config.toml
num_hidden_layers = 20
hidden_size = 128
num_attention_heads = 2
head_dim = 64
norm = "rmsnorm"
norm_place = "pre"
norm_eps = 1e-06
positions = "learned+rope"
qk_norm = false
init = "uniform"
init_std_up = 0.0801
lr_head = 0.00745
max_grad_norm = 1.0
max_seq_len = 384
max_steps = 4398
Each number is 500 + 40 x the weight over its row's rms, rounded and kept within 0 to 999. Layers, rows and columns count from 0. Numbers have three digits each. The size before them is the row's rms in percent of the matrix's.

# layer 6 attention value, 128x128, rms 0.0563, rows 111-127, columns 0-63
102:475491480531506446497591521585417488454419437513516540489513469448469547547494453440483468551450487506480497407499533435584505495503499510455499577575512492540518487480452453597502530465484459
094:496530511465509443586505501467471505521464474488510507479488499464474489551474485438455514495526518461519514456556504559493552498476459576560382469517509422518445525559489444592533509452545491
090:514548529559519481522576493514509594505515479462475453580435552456474484457507516494565488476479561552478465421489491558469537456513520500572478571443444500544544419440490452506498535480452548
097:473504482575493542510494464488441498453480543491581493481526493512536471566585511499500480462482435438479498597544474501476489403477488517542464541494493454552454453506492484497523537489594502
098:544450559479466566497515562491496526505500548450423434483530481528492475437550522483534473528481527454462529444448516587489482454460444533486465447492511510505484474503428453501512547556428487
104:531490504509485488487486519521504487536534547521535501608569448440497624510512532415547501455430514533534572419521538474470482549468523450515483523526539506551480491488505465532461435544468562
085:439559471508481467422479516412480513485534517511491492540524461496546480431479559508460451474500482474459505528490477458542524376490494506469474501490464560493515565556495497523556535513406460
087:473457557504493569490493439586478461470484503556485548480529515499518488614488442529454479496534467473483517453533516421522440574552538506551488515480452550542493521464554499445452513485617506
097:566540514535513447508480481541459458565483457461483463486534510468488570494462471402443506485476471492460521599507450529522505504507512572550395467470445465433481560534506576560523499487499427
100:469513532532532537498449456532460533583532506563445494506551431499467476575476431551445545492475520561530501555503469546462503467481440435502519457463491475442497473456489488587527535517506449
088:446501436424530592492512460444511500486499493517576470498518516520503487552508549510569472535514460439507491529555529501427473453488491582529482550509534504491540430506462486479594437507494573
090:516472497479452503528489452445395565492558495473479453545576482480496519585523441449497495498550480589494506464517516504511456477542551467478442405480538471492529488471477427563467457554410533
100:527511485534536507417540465454565545503490506510441511520468500503570424467462504431521527502444450462601467504481547509483470474442500538499467445528483521425476445497517502478482492499503491
088:547451492400465515450477509462475542453527510478588421505512548479513444497494487547459483490470498528538460520493478496480437446516527485499507401522544594441498537524458477520529437482442494
094:472580456514492496425571529462491560492460492481531520479471495481513484485441471478525508519596521455471496542567494422509484528504487502487503543506504500572471505511502491513501493402447542
091:458458524518522447486492487462411484385450504582501465516486556596509508497549556500473520509540471461489552465468450424497603577513491463464508454506484573492539460588446547499559527448531489
097:543495475522529520534481470497519464515478488519482552500496438437503508491479523545469470458594563411403512497574482541462488489521458454541471488524506565487516457563501471477490450521497432
# layer 6 attention output (transposed), 128x128, rms 0.0697, rows 111-127, columns 0-63
099:497518492554528538517428462435546546485572512359453505482478476580506482497504458496468522439513470469525563524479500459451531448553453450524460493525459479484522508471528512439420472508541547
092:477543525527496512501490477506518540541528498463495514457471419557530485516520451554504542510509555539487506560469449500515449486464462426441517575471503457485564411445468503461541519557427552
084:507471552485482472464472529552472418480483504535499547522527425515488515496470504493497466517505408456491502582592592516514464572514487534424531488455520480417504575544511455573535455472528495
109:534467492525531484533556505460522453516546479511522462511529551484472554486490456476564537545501561574543492469449521581518453517538521570502488497481536496370533479510506504512414446524457563
093:426543549500584485503514450555471515527481440526471534505505583425450504589473515482481503523560462570463475487501555457500472524480549526458492561427489473472525593512491528555406446449508425
095:463544584513501541483472509532450491394533499485479514421434535539414506468455489500461530462460470484561434524511533501551531385539505538507506496513460532448463559469481508548537498460566462
083:493516521507545450466529481538523499514471533498511529469471563481523507518487501521600528516538463464537455500487584504481504544456477522534445490573524547561497496522461522471456548462532440
085:562490441477474539528492543394510492543570472419580535596535435523514566390513512498478525509426583575500560512524474460505565479525564557502465438526473501439476444497534534464489470494508562
105:471492507443482467530521448565500530529499579533503498457473509571491488539511456514568489484455496511484421477479455425501480518460461404441525561575526499528455398506499495514473519532446490
101:500526515443484502580515486510563387499476530482566491438429508506522519503514467527468429486485423539487491512523480534534467552411497580523509559550516480520444500511491398460521529539503548
098:500548559500494442547526513571525529574521510557456496493563478422536551433522519473520553533496534457555405480526547561427529478470482448469483466447533497551509593537519527582462544560494486
087:510553586494520453507431487550520491512523506510527536536490509518522524487528603509487519534481481495544445477434500445517497488462471474520466589553467656488511552539543497493556541486543538
097:533490540495482513577498538538481506485505518539474525492521560468372496524537496505445490476533536464412572458467433472523521537517482569550507502424477490553516529502506523535517500484502518
091:472494523538526499469536560483541455546493527539466532542584459461538428537503492476547517539554560504436533501472467533545530558453499543527470531462422463555514503468551541453550527489563480
094:518435466504489490469540467532592538503566483475554549464499530543476559493495451502499523528446507534471573405559512458499455458488473467490550443501499538514510522461523452457483501551572464
090:522451526480536513491497531455470477574537479415481506622565458443485454512553527456531450456523584546492456465463546433459523500533544472532508433479477510535471506446576504450470493490497458
089:506547503460489510481481504477488515574489521463480466516569478529481535524505462506586558569459466555541507545469534527528498522467582540476530515490472399515446501468461507498533458528486497
# layer 6 MLP gate, 192x128, rms 0.0816, rows 0-59, columns 0-63
094:504460478481545441574471490446516569520492491499562452468541490509469574510533541463554482454512496501442509482563480454529488438492570429607477459475506531520471460539471495473468500479522566
103:506463524451437489414470548482455469553517482496473415459560528487551558538485508477460476509489486454479448573464409490458522541505527543572481590594480492547457431513487508471523435445492517
100:528524494532497568485514519449516424473530554476468551486432457515476532500503426441408464482525474508509561463536486408479516509507490532526559431466485563531511503523474491451485497516545543
106:468539504477480482503526521502509558551550516510455501470453530469575521509569450442412521459490556523488453453463502545502496449496404538539519481483465510519442549528546465484551551515473534
104:517516521490487514512558473497475516440507417482464508546528511484486485451471510488467543507574505540507527600464426512469501549560482487449541611468489456502473509522542452507547526547464461
092:441507551461444537473521458519387444471471461581413449531493518557490531519461559525539439479469516494504489530509532572489522530466564462457557491520496505415488480496527472463454515545480431
099:639481561501544566472483510529510492531526516505549473479491452437465447489531541564512516439499550489543518502513558542481481557466495555529529514464534474493469445527469455469480525457450444
103:469510469474532526520507460544532524553483479517422425497460546508565524533527496443526495524535525510545505543511485511510465497479505510475557565440559545505476557418442424547540469507483508
095:547534526518537533523491464501462548465545521504561497439544457529518486458435516496499509479540543484482456497537423432573535465420499522524477518477536467414413544502509522600549493476530489
107:480517483471561553451513550560449467501522412499494474535489504459498502555434482578539473455523572551517477532600569626475540534453469504493484546514504468548484510487521529553522515495433525
102:462430548567544467535482560530519420440458541503513438551505466505565548445559548435542535479460538454521450488481451490506538567475503539489520572454464451470523509469482422447543479551495504
086:536519466512454479457556536526494536429457521558478521478459550485447539517555463536499436443554502517506534496503488552598567552515539499487519499556525538542601455525498516478529494544552521
099:471506581600550499426515539484564574502511548525557550504475459564495528448461549448563460530544546497571450439483534490460482473536523395480500574524460455552468474530471519522537517475467442
097:479433444455469429514561543462480461439485470489522489469497502480422489543514471506530489499619484535533501502507524561481519484478477488476460487420463548573456495441560472467505542458424529
102:505424532495563495507559479459469517565473560450478532571483489471555549541526497536478440571506420579558504503513528511458524506468462452462552460462476479533497447549574436511562496446487459
100:499467538471555463508583440535546471435535585552551451462499468449493432480455564493475502535508461448441443512489505484483478541494533476514491515548528490448433547532480501502496553479515507
105:480433482529547434539482438444494498530514434488551523511516510444550470530469490563534495445526505458510483502516530455429559479506507491544516464525536526461482613591466485499527494525531560
104:498565560544471410499481524497540524540562462507433523506528458443486418537487534489545481457559495403444478445478443471456569524532490465510523488509464504492492493540537462528537448444480514
101:549531457567540529535493473469460486477491565540510529477467499456565492558517545458484507408541474512461535544495570489472488558521486508474473471497424454458518456470471486507466485506491538
105:452509550486564476559447534437569464422563513519485522500499457518509464543496474494517500448553527508538475489549510443488492534465546503560468558504445532535514433448483543554485470577522539
102:568499550561561477475523456452418510496526447486506480549507523538532460535484484476548456463542506534508458575514433518480505473500486493589511518499512456528550512495467491557426526479557545
101:470503507450495566487571411511520444529526567470538528473535500529448489480509522469447489470520539499525472521479429469407452533523559524495463598480438517508511500503497468495531400577515454
094:559488530552549460498445482499424505461496500537519531463479530487519479499457528544521462530509529523514499507473531466420471576537484480478482528391527482495539533484474517430439522531440505
114:486543448489492459535449522542545514509557479463504473515431476489513506530474510503408560511482438554558616578432511499521460524437412465532487480488483564487574532434511524520519474546492523
106:518469497500497495461516545527518471533481493476578514593522513487545561526516459500434552435553502479522534481477556470492493506497479514462482449531486508514503511573473455585489444500479469
103:540440515474559483422524551465548480468503525456577475490535516584489488523488519499537517366499418526530540452515449545536550506502475491548435414503494517505507428459559506549489472515493507
096:535547557523530562504517525479524509537526482514553519501514466527527414534480450494443469423481578502459521476549487435507543568529567443516493536458517499505528526468472527533568547492544516
091:489476597570485510475536429533494439445441515474527475529447475519496444556501486490440501508535543468502448499540519506488443482507585556422468502460481539504484515438523534497518511527413489
099:517434533547517558520517471547518509477499512430512487518559522475498474460506503488485590603455497439508497515519484581495524441504504434502459569523480496452468546453458493481462502559446542
099:502505498463513510426486493445466437500485495508468459497565501464488546495541536491476522513486462507412516501481470538505439566437515525488400564519505537589494573546432453551467448450482578
100:545486541466545544558486470435464451453496512601495418509478543463436538451493501519370513544521461490455528505486509515457526511490522494499464484509464407522518474509531499491463540496511466
099:456466518421514584518492446449570446516491422554471467502551484417499525501471500490495493477565527525530424486575506508523577526441472541525480520467409567499557490514446516512508483513545480
099:473450520567506531497503501491449461463502540474448459542514523495518505518509497532509458511525519500481515464496594455488572503440525438504587554562479485539458531480510476473398494539466486
099:499450540487561497506528530513481513432478534552512508519451531440527433500569516520506468491540512528496445442463502521498487503457477493460556548542491519514422460424466505462516488516499551
100:489543552472541449485493429485514464501506483475472493503449507524542521529506470512540453528501472521481536493518588556499520496514505450546506419564547534564502560472481487586494474480524561
100:567535593455459419413534442444445470516484511447513548519544468515539505483547485539510513499574493509507509515486438495438503445506510544472490458513448433531473461560447495531484442506529535
106:532501556433572554500480452545551506459510463461556531490499507495610483450530481504511515439516485531461504462521485480463476476472495515494486485451515511476522585564545469500518558503555475
098:505423521565488528430534510493448463526461475446521481478483573437554448463461504515512472444485579583483435423565485526489537477547532471522539550512490509480500427534450467498482562428519509
098:566499497506488461415578484477486550452468452458469506439535395529478537498483446484532550487500535461513510562505556473504546540547463482439453486488469483538505474454488484532539473454460524
106:446455523471514491488587477515510520506493458467512476442505540497497542465526519519478446464482465539427485401466499472512470562498470501599489453491532529492516500450548523459476459390411539
096:429416470455489557442439472557429515508467528483521488454507491426527571555443526470465444503534524455464490508506499497442523481542489554549533499471502514548462479508517530500579463559488563
111:531501464550479530437549519507495492476431546500528484520454463497498544552450503519516552588495530582445417524477515500512549597421508527427510398515508508460491442451520588478576457560458552
096:540476522475525513545521530507562472452497529476456484528557457480483419476515536547437484457540529430501510436445469477456378471463422464534528497588506513539485450516416460487447536442495487
104:428469536455516529460475503446525576471438516534508422538479551473541529557500596510489466502529557502473491472582480495476468485544452514472540539476471485513602434514505520500544510451571479
108:488562555499544526540498486461468514424509485557490537470540481508457508483541493520446442573529563467508497467492511439511516518417518517463480540519538472485585456501498463528523523484530428
099:459442537453465530416458471479498465527515571582513481521508533513482545567532458474538500540591528464492445438483526529528481555487423508532543535506489399535422473517495553562531544532460521
102:486441528440421436482461543480531522466527508469456459464557581473492521477483481460507508443513484511467436573459516536508475551476508499492500521490526532529540477471547467498430585526593568
098:530523573498464488460510510467492454514451505487549480554518472480444462498575476478599495496435466483470473450508536495443480507428479488424454446509467514474489538522510442481562470463527511
101:483457457475409505568483528495502540474510528527517544512523575465553451557424485502475480491510459516585505435492494439482509428476415486534426488490508478505519475501543516540448528529557479
097:494475529481491429469585575480495466485539551497483510444534489544482467581519519469518467550519540542567538565494493440514492501469497453467478515566485416485511431510475481469499398512450533
090:550477513474504500394466530489527533471480549509536470505473565505433490540533489548504495500515425567496473449499444507492483548466556533442497461482498493539523507537454527424553516482432512
111:496463513459482465471563555495480465522490493502465455501492477455561523504516473486464457577556459540540480536489493463458505483572583401435486482410475450496488477510555474474494455549473527
101:519505496534453519505498527503518416461506562473496520494509483518533461507564500484495468459403509576471507506504494511458464526456481440451434452469518478564515470532441515513491501514497481
098:458462576523453510535527555522553497493485518523538470464584550499476520448552474552478501486506512598465519444491487473523503559475546475439427502477486456559482539568481473431429441490521468
108:481485483482513598514462533468458445543486500560500462521392444546438522482430537493569437424569509505494559561429524540483474504463528454506485460478444477428477488528508482434505515468497538
113:518547537496454484435475503461500565532520401560546497583457543460527431578505552579455523492552496438561529505519496489439487541585478488457467457540503471492499527524568500519509511475493524
096:550539527539568536442531505475518485468429553553522511525477441498493456508524469515467557572533450480608473483556449526504535504544489417549519499450480507454544556443510534441494526454504478
110:522526525604499502525476488532480494503442493553555525551488486521521543492521456509455568462524595436552502524431511533438553478462429534467501495458448492502542479538540495499463515492424523
095:512455482424519498538482497550509417547525505506489463461518632581527560493503488472543468500515538542475507497527475531482547474466495517526540554534439513435436515506421544422498517490484514
110:556414467578473513525504494508575538494518519464535539528461514594474542558520523460509526506526506470551526523501518575516553515514541500438491423520432529479544506524505490540508388527520514
# layer 6 MLP up, 192x128, rms 0.0786, rows 0-59, columns 0-63
099:588574528494441468573500504505533452474573478504455526506433486412443490487519440542467436545496467515528526468497497454552405491458494554461536567546460555485519528431506491520508503456464512
096:447501488419496472460436486417453542418561516526492455423499539567502502402532464532479482568402493554440475494428410540527533531518459495483522516449472515510480502496526570494522518519443509
098:469456492521429518556537535414533510520546421483523539530528499439439500459517509520454458442459533436469609447527490595535529528554466397519470417467529497437561467435480552481500509505560512
112:434512511468509531466508592517500486524503509559478486529521482539601478538502538558534470453505539515430485587498499444457492492535410500535503505533465499460546443488534495489465489465524482
092:446509578463417510513516570510546494515516541447574494510560537572487495520482498508504503415428507500515505530478467481479524492479472494532456455455509478446505516422526463498582516521532517
094:497517533506508504500525606435520567499453462513505499506462514489470527453435455495464496513470498559553457493524480522491474495562467501475500556571450436492370545558505548484590475492574516
100:474449489508495512461451568512410520509432484478542531492529468535434583508475582531472501547436394505460414545474519488479493556518518459501491521473502498534540507472503467574526472470507522
091:505538525450549419479492554485540465491494481481534517491521488456508467527512423434582456489506537433510413433531513450476528518504510411454509497483453474523483565479494449591440472462456530
097:539498485489522531506490520558504538567560527469437461500502553533466495465461546505442534530474519523523485509541445537453491504465528539480499484539506500493525546570404451545548464531463503
115:571478464476510500506424490475473483452477538434534531505538495506504502492449486463497542541631477445477500472505498443532488494527433510491524445468504539567465550585525538530496550518486517
107:513512458527566494498476504469495576532491546509524469524479522528418494429457526464559561500484491472472483461539559442583477512523491487455505480539426516482461491571467519466480451542467539
102:469486483484487479567470452493550497494554519464519504492505444565514495536548534592424470518513444553499516433501450539453542494499526498478522487440423496543489467495503506515390522545484541
096:565524502497570511483528538614440512517503474459493504501495505510497484515484444458453539514432478482491450487425526484439472505539509556544479476531504465493517512424560483506547512486507497
109:487450511522463512525496542425555491516458499548519448464546475505448481544506538476501516524492536451469547490501535522496491471502509492500518492512446494435431510537582447523522446526544482
104:470591501452534542502548543478501537470519496525523458522536501523420591507500533592505521563503475421511480575501494468458528514454554488520485527524565426476484546512451502539558537450514513
102:539474546495441497430534441535437498451486498524427466516427530512467467537518547574519530534530474500517508503513462551543570474426448532493460495537456560493540476511452505488581471469506440
101:432421485495475495489536482448514564438546485454456569528470567450505500488501522422409540467542547557481519475515420506577493559574524574476527547506534594505535484554493485502546448486511522
096:505452456499487501523457541530516435529450409519474542529476573516564427497524454530541514480506473441576504527518500414499537542475565462470490465528552489596508464507501568562462421594467513
088:553516426448515483474480498496457567546421436510468511427531558487397499525448539567528461530486539490436490428424505443580425516574486502522483500508488527478480520498420526527468563552537531
094:541523596449491499566527491493554463472407500468496547506493513450555571582554448500495459466561533504416484516572432469556551448446445449465485545489496489489508518441594550475495465530518465
103:556523476483472535530501538511555512480517546540624533574477541511411490474528469542585441443504503517467513456528430515567485482571494509467502549526441522459506559513485505481462454548486489
090:473396529474516532517533533587553469505487469433520527511520493512463474550482458510523570580559529510543512559555491519484494514469585506540562539528468507506475458527528526501444525455473575
096:470466505518441482436541483456557524491606511508462478500509485527501544563553452486470510537489455476495488512463607447538515491508461473484454462499513577533481484554450507532496534493528508
115:545465546467469569561561440521499502457538567512456442610458463489549541428523465461472441544473463514512428578563513470429453410511475514488479475474544545501507516517559479512482523493458487
100:536456480437470549518541483544458492552515476524510535492571451466500446564550559520456479508511528527511568455527514547548529565456547464477442510471530520556502538469525543432521543500461479
109:468449427474490474482533501474526432459566491531506497524488517468604419580465524553449468492559466490495550560526528532474450564534485541592488488473502478453502510474542518455546455463594545
108:490482526476497512464436541557501538495522454452506534507580526482491506585581542539572490494510494465487536454495438469496600540537476441490539515490528464498563475535530540474599479574495453
096:539513427463456517459508493524546428500516503556469536478504493509473506541508447542521484463447466564505557488534552448518527522441547539494473415521498474447525522490484555492432523465488538
101:556551514491530461512527486498426519504493528517516490541463500478432499477492547486530583475553509460431472494447536489502491505549457497550455531531488407523495429537504464570538503487498451
108:586575584489550509536539567451534537501564491480499555501573511513568512483495453525531499471507524477453449452512441496510568516506477421546454519530526533497508486542531476582587474505469513
101:534490530496491528510488494452493524412535571449553517479423497493468602528474487479500492512589501505480557481607488456521497496503494460539438558466486452530567494556507527564477527409531507
102:473538436472505503538505576429528479518480506527490611443454475459393488559483546521508402457491520549516503402505448469535526552493517494482543470528434477519471561546502526440470558481470528
094:620524580517511581460545573476600550471495506481484488543537544433560434514534514532479463492530469486391476494482479571488512527476451481522508560572499428441499518551494436447505457489507490
099:480496578478509515489539478627525502511553471570528505547552489456554516471466462496571432460517522498461475509494537484456524425475489551510546510489525494553498486526529479509470505478531570
097:460450547477476524521492482463474560487533537461493399498504518549504485478557499533534497537515519495463523481518418492401535496600484508457488514439494561485463508528447500582509527530574492
095:497430439507458483433434562499455460501533547460494570586534537501477479461535462530473499501495542460477539541471443491508564443523464427558445536517555479466518517461560503424479499482524445
100:513516484400459530500515478538533543462487485513486500507441495529507525522634493482505500452517460476545439520493578536480520466531455524551523544436424535567497481496496509482536500523518494
104:575509518489515450563497507506500463465507482508473533421487508501442471535474548526466468476600508447509531562482461558421525543516542446554572497500504606494525569525509427463473508451527515
090:559465541505510473518510466456532514553502525534486544471519436456492462503534418528481519488449507516563501564503549452512470484476494544491587437541559495505430548468520440497542529490519537
103:499490494449516542446530580481460500513510500437559526458478436477486518464568503519504513474506449564508460476446515544542472472504518502523511557543486433485419504501490506515449548505451457
097:589438454545523466575490478561492567514468480639524411465526505560519490481509447530534552516517460520524544480583505434530578482515504431471548570463538478511511510529467524442526510506556533
101:503489493478521440430427466535502591534567514480497533493491512527482513532513562531565440467517476448508542498480545493526482473554524452533521505562502482547475554527413555525508584441515520
102:502500527610500531503537565502545540487474571562439449487482541474558573457461453549501525490537510477498583412453385514543527486466524486487477510445487501471527444473504493424481434484497526
109:483504575436482469455534464549494481479488434472483498504498473475483503511552478491492468560495451523480561593525473559526522486550498485515521498595422605409555490527528470507476465510422517
092:517573486437501503484494503479540481543552490489603558465474491473497510508454547530530538479476505536547488525520501450618562444430533499500479454494508453545481486455555427422494494464454507
106:509505478480516503494560475424532533580496559461495501441487484584571535523510435441531543494486439502488571499439478500525575434391462484480554437441452572457510526454497486547431455470477508
099:493522576432405540538483539496454463454457486433547564555460568493492529474435540550483463493513529514552505527483508473502546499600529518491545507518510539485496531449452472552479530505471612
097:546513451508530468441453532480495475539532432547504510540522516574590530543465481486479460497535487454467503577476487489496574455581531525500477494512518516527564525495445516507508445517521488
091:497507442463507436481502531559557511533538504498452470486435551521465456509495552532437519447544552580463501504438494501511496505509491419517505500536463465494516458469521488542475544551479551
106:537457495517500506501481525508497525490599481476574535471534470507487505486491441466505445636478529535531510517498509539501527450505547444495512485491509517551447446504555502511524468551458497
095:451515525484475534514485464543542565431507595481523515481493428477420525554468554451465492594500571463535505491512477496475505429511505482408506568465502544503562495498533514539432527476531525
101:536505460534548461488563511529501486485445462506533563464487572547503541433511586566403567558497526510464412462509459516545559439516561583486490427511461463547452525435491413523526539524447569
104:485485441609555527458504466472479513486478470586498471488555546494482438423573546492503455475482456524516523493469561485502448461554517544507519530539527517551487539518483451481516465441462547
110:481471495500501490491513479490556437553534497456593480546493550490579479497486432491516457472509443527504530461563587519520529496485530485481532492458478512538446470524488527445484464569559547
110:437475433536476473503464571495476423503487459478437488567500524474489508519478425544516515537507478463507536536484495501513519516494560552571492522540479458425516540494452522465442479479471458
099:490488439485470538500520479499537414482466549503465511512456503488486546468506495474497507466440503522473490442473512453468496478479534522393521487547502481566458504494463562505551452445479542
090:449429474534548509540464495453521521467477520555463531462491514485561523495453518529567555454507525588475543494511513399426508551480489484531500511426529512538414527426560479474564531497527504
093:488451504383450505473526510488542530585431502546523488601573478502517477474487490494476467476548479561498420519466505523557527455523518439561478544510536522529445486501538513498530473486537481
101:578472520504510494507466438452527495475508474604552463482486459531488499475469508496468452502471511494496533510536532516576483449569443527522481513452425508526535453557510456457476475467485579
093:451499536501420538467520509434472499536496425527541522460570576556539472514481499500498469555572534517453557577510473484463533479538597479484515560524556493539518527560518438476526461552542474
# layer 6 MLP down (transposed), 192x128, rms 0.0799, rows 0-59, columns 0-63
096:546547481580472509503446534491510523492486543533483519470518466548515540497485500448444523493504484512560471522481521546445501574509522564520561421452451470538491465417435504511396515498514532
098:545449515478517498458476537451467451513541430510503508553468370561498476452480548572524469485503552518511515491453519515496456517505491529503574512554421498462466482482544585519505469526518483
095:469542570534489495520526465486494503493533570475493513545463465482556463433471436434508473519497435467492446490545524526538472515461493571503487494490472537482465392491478600462499563514515531
112:551427480447489449496464523521567527498568459470496520567568443436509505525482482486569489475505538502508543525451490545432512475518471460492415445563487510508539545536509495533441508397525447
101:507537504535574501475488524486579464537525475470532514483460472496515502553510458476465529516448477509441491561506472460483589491470549466545535533544552521534442527501468406534495492507491534
097:529518426521547499468526493485494514459561513557532541503509475508464493525500547440591490493522495426522534559477532592537487456435507489513461510541449510474530531506466586520473490515503511
094:466559505498536433538465536517502465472542509545498520546472452462402513470446474520552450480471469504512467516495534550509490526439467540500470491464399468530552497519438543516517488477562513
094:529440450517489565544450450532479498437499551551477462533482501524590538478473529529467443510484510576478528477499556547481477502442463515556464580467551558523521492438430497527540503573507500
092:517536513494582580519508536569484441468476458506554513568441516442444542518500524495505516443512479387473429525489477517577489414477543509533524483527544462451497529510489546552447521510553547
115:528504543489477435531408537492414569465531528526581506519513453488553525523490505535477531422500445555539528533457422493493501562532534510449432493527573525554492530504466491513451491482490491
101:465446523453498481483507492471434594552586555490535494465562468489560442525516514539512472497572488545480573453544476471496551594472531495514473550501458518555519475467434547490488511470565416
085:480493518517471505442604530515526577526514493526511462486469531467510461434437491386580549462506503496537492487524553417431529509472505473513469523474502497434529585453503470467583555453507480
095:532461530515531567534507458456518474420516455532433494544527509579467430536456472506494510531533502516520459455482539433487448506542489494479544423481508462529476475510535469536578516422520571
119:536506521480573520491522542504436512493524574543487481523475489483501453541509501562479546466472502491445501546476486586522469467518481502440531533496514444476463511528543512522482538483531508
101:549539540504480504466504505474446522463521493549511529544552552516452568499595519477517463507521537536536539502484446523531472556454541452494467507423477501454553483497567594510477392434523497
105:489459506428522517521476493516450565537467484530537493533438488541517498524500542452525509475524458465440493532556504469550498468557556502482449438488416527496545488523532555530558513371540488
099:445552551541524488472535458492429547487530471502467499480495465561544453524525510513503459461533462502552512520485640482513564509535475506498491562487426537405505472467499509452514541526539547
098:497466462495478501572580463527494478457503521477528463465423457566493534488456507435573541495499521521563501497476545452595481499451506476499531557560495508491418430547448525451464529456538506
090:534522484553522512530478526503567459474549434518481470475449488479486540544467540443486505472484440456493507551479562532485454557478476446489471488492446368503522541519500494540495475560471557
099:481458512470499464513437525462480481538535449458465478578433576477561385498485547411521477569524531498481527457499483517477554445535477513502478479512506508494542471518573501517545496475450548
108:470480532478431471552485480490480443487448579530518512404539500602501519533461479450507448480509511543485517541546495503504465474507469474521502495456493573518482497463482496488497531534477483
097:519506472480515533497593530542495450484517555485516506468538476494475529517512492445453400484538486362537512510529457476497449549550526532505476578457484517511539509484452432541532521552572421
096:519461454541482533493507470439510458504481443543493478467424485504519563498448421499461523444526506531579491530547516485522452527476532493472525496462441608482451510431500549491431502425501419
101:504457529455463489482567528496588501528469486514445461568494406511458445533483478458487538410549527510451545484520472535470515462579410504533491515503529524559561494502463518505492423526458515
105:560539452428536531525466447439523496389461537435424487516512555584476501510538511497503444440509494522453484488572505485509549574530522514436559554493464521467540510495508466488581469491502428
109:485575489504393479421464539551482457448452495447585500496507510409485510512467536487501518477456574455452509472480475531426546509461468446523495516427516525527426498486469457513489524547548461
105:521505542544430534516502552460532502562513514551539541549541500433506495508520455521544568467515497526480526530510537493444486452540552563497549479411549474526553595520438531497527505423492513
085:475560529461551532523452547490426562493542510427498475535556514436532556432402497503495492463504477450529518515427446503456507485497427458508538465553452489454531462546520492490509552488535488
092:523459562478455585502502565457498484582597459465530500551494445512569494489467460523486530483472476522482487483475500466511535486473462568518526502535494557412518510502510458495484494478490520
104:451531472471507484477557481415499500530536479515449500507517478493464507503473527481484495443479541436439497523535529455456489484469468467546509536601500451529493535486516510455459526549596532
097:414511460485612513510522542571539469525447508536515494468517525609492520500503510490538550548513505506474472489513434481478453482536563546441473482510508426461545484489477526469481456536563465
105:444567482497440457503511492470528521541465540527511523501500442512509449469508485470555410507507547490532455477488534525547462484483453461502425489443451567492481499536522511515508484518472389
099:486461542480517529527486530488535531583457582553447468492487485537515493473583524539496493505517587519485555479428519483485506466556410554540495477497444499474532482430500505531475460465413485
108:500512483451550564446496466470530458444459491448529430578529508449530445442488517498468548583510400493538469514474499471424548487490434443520535526477506546535443473510519477548527484542499517
096:582431429425512512522517446551529426472494483608474541450422433528468475480471546507449539447513554461537485464529501467570463553480521507486511485525491538472525580452499481452553518468490441
094:505579552515514543465568432518545522548467569471489388453486538544507517497497496541499506506494528513498520527508491500465553533451523509473529479463399482549536508582500409491574504476463543
094:457551461552470477515472505457468542487550497541477537477476430541487497515471551461488413607512517512535473493435424522580476521547490452499451494549559483412449534512460497508528445467454488
103:506556453459446554524503508580477469458463516475583514547499507440478496536538505550436454549497534473482545486437540475468462438523456437512440492509540582454488522484531505486513496511431486
098:509487466540505443444418517505472532475423439494463472525566464499470466427480564475499538483498505470580456492505431526495520536584424488532470481503537535493531507425554466563450434420506508
104:486470490489510529491529407509500501435542515523532570511460476439554447455431524519487489503568506508495532504459486531485475468492467460500480566477515441431574430490564405494531445480492552
100:542441520503451517567573583497517476525523475521473567570520499514464443480535480507552527469460500430495536482453546511600532539624467498557502466521499461443456500485491476480477566446485536
101:593498480482538537491508533514536530463489393453502473543436493481464462444476456501485496442480474457452520460506474548533545503523452486469511516505618532518559522443532516456505479541449524
103:463533548431497477449551438474523508539504487471463465494517536392509484513517476396471504496460538454520566428470432487423574451445455561447494520531522553546499458459531593506510532489528458
113:544492526504438438464538481504394515384465487502428495541468452522502495453474531472434520523516472530430527541535457491533535529508472590434461504473473514467499504524530508496433473499520543
095:491481495523538573506513508546538442546439468417494469523428386471452530498464472496493487535439424490425493514453489493520440530507505538434498563512476499505430487505452499492482470557577494
104:476576500561569508526566479544456553542461531468504481484482529536496543518497473539514520474486520483480519491463503496426464478424539501491561494414498554453485600431503444549465519471490493
099:545470490425511483455500484458442524566451450466529521506467574543437486458470502433506489497488497497530452533512503537502502460453465416518538533436535450572573591455475533441501533428510448
095:529506590537478542512509479492552481489472549479448479442496535497501569455483452527516469470490513520549478446551533514481415484468518390442459450511425481401606494524543472489485526494525435
099:472471491518481524569518491465490467444507487519535492606464477436500448457493518502467449449488441483497490455505507487517492502528532559566406497467483536547480465536533506481433523515557475
114:473554575462522468503421528474509580477502476495465571502552489525449507503492501445530434500516523472496512584511416488567489557525502464476481443509502459450501536474586575510517523480515465
090:492536491550523517488441547446516384567475399488481516566475478504553562464500499495505526449497488502513483515447591473515458526546487535495485467501511517420511447556564454537533511544451461
107:507541524556501485529581486505522602575454476471515526464511470523560506507581537488555504491492522429471508418534527520451488474499520596500517474525531476400477529520543572415529474503437487
103:533557412504529483458418535504556524544490585546558562450474504480513501542483521504463505534542575512513430532588504498495533504444509497473452497521470504468567515429524554520496473543522443
106:523491485569495503469512500415495434448415543433541472462494521527506484500585430489496470546500450522458522477500456448476481490417487465468428503472570417439513483507503469489427588468538498
105:484415524446505452510536524514479517525576470470479438543534466513504423468527415487472573474523417489492506580512506466483502477587563541512527467505515574474532447512505468520482410494467473
102:487463562507460463491579523524454511533533578528564473564510463462465464488522463508514495468496406486480529547552531578476488462430532487443506478430495483517496538516471536523452464486594437
091:507468536538540523482496489483482492488483531516496527550560433530471554476537467404522546497496479497540546570494547533517465501442587454507495483553444526459484432498450519468396492440567496
099:454520475438533540453519548478544492502541490498532505504539478542531463553466587531526540576466548554510564429486469530499500494477486587455540488510431439493536541562555429583483475549501572
100:446562473492463463537474514479440459465526490473483458494581572532479519452621481454521503521522432491492502466494538491471468502510478541548553454555501590447489501493471526411502473521543453
101:551503492532514530489462565536499564375519522484506463568474525553481479497509537476462512529522517479504504463473517601518537484499492524508535425516495487468482443563535483458450513540484537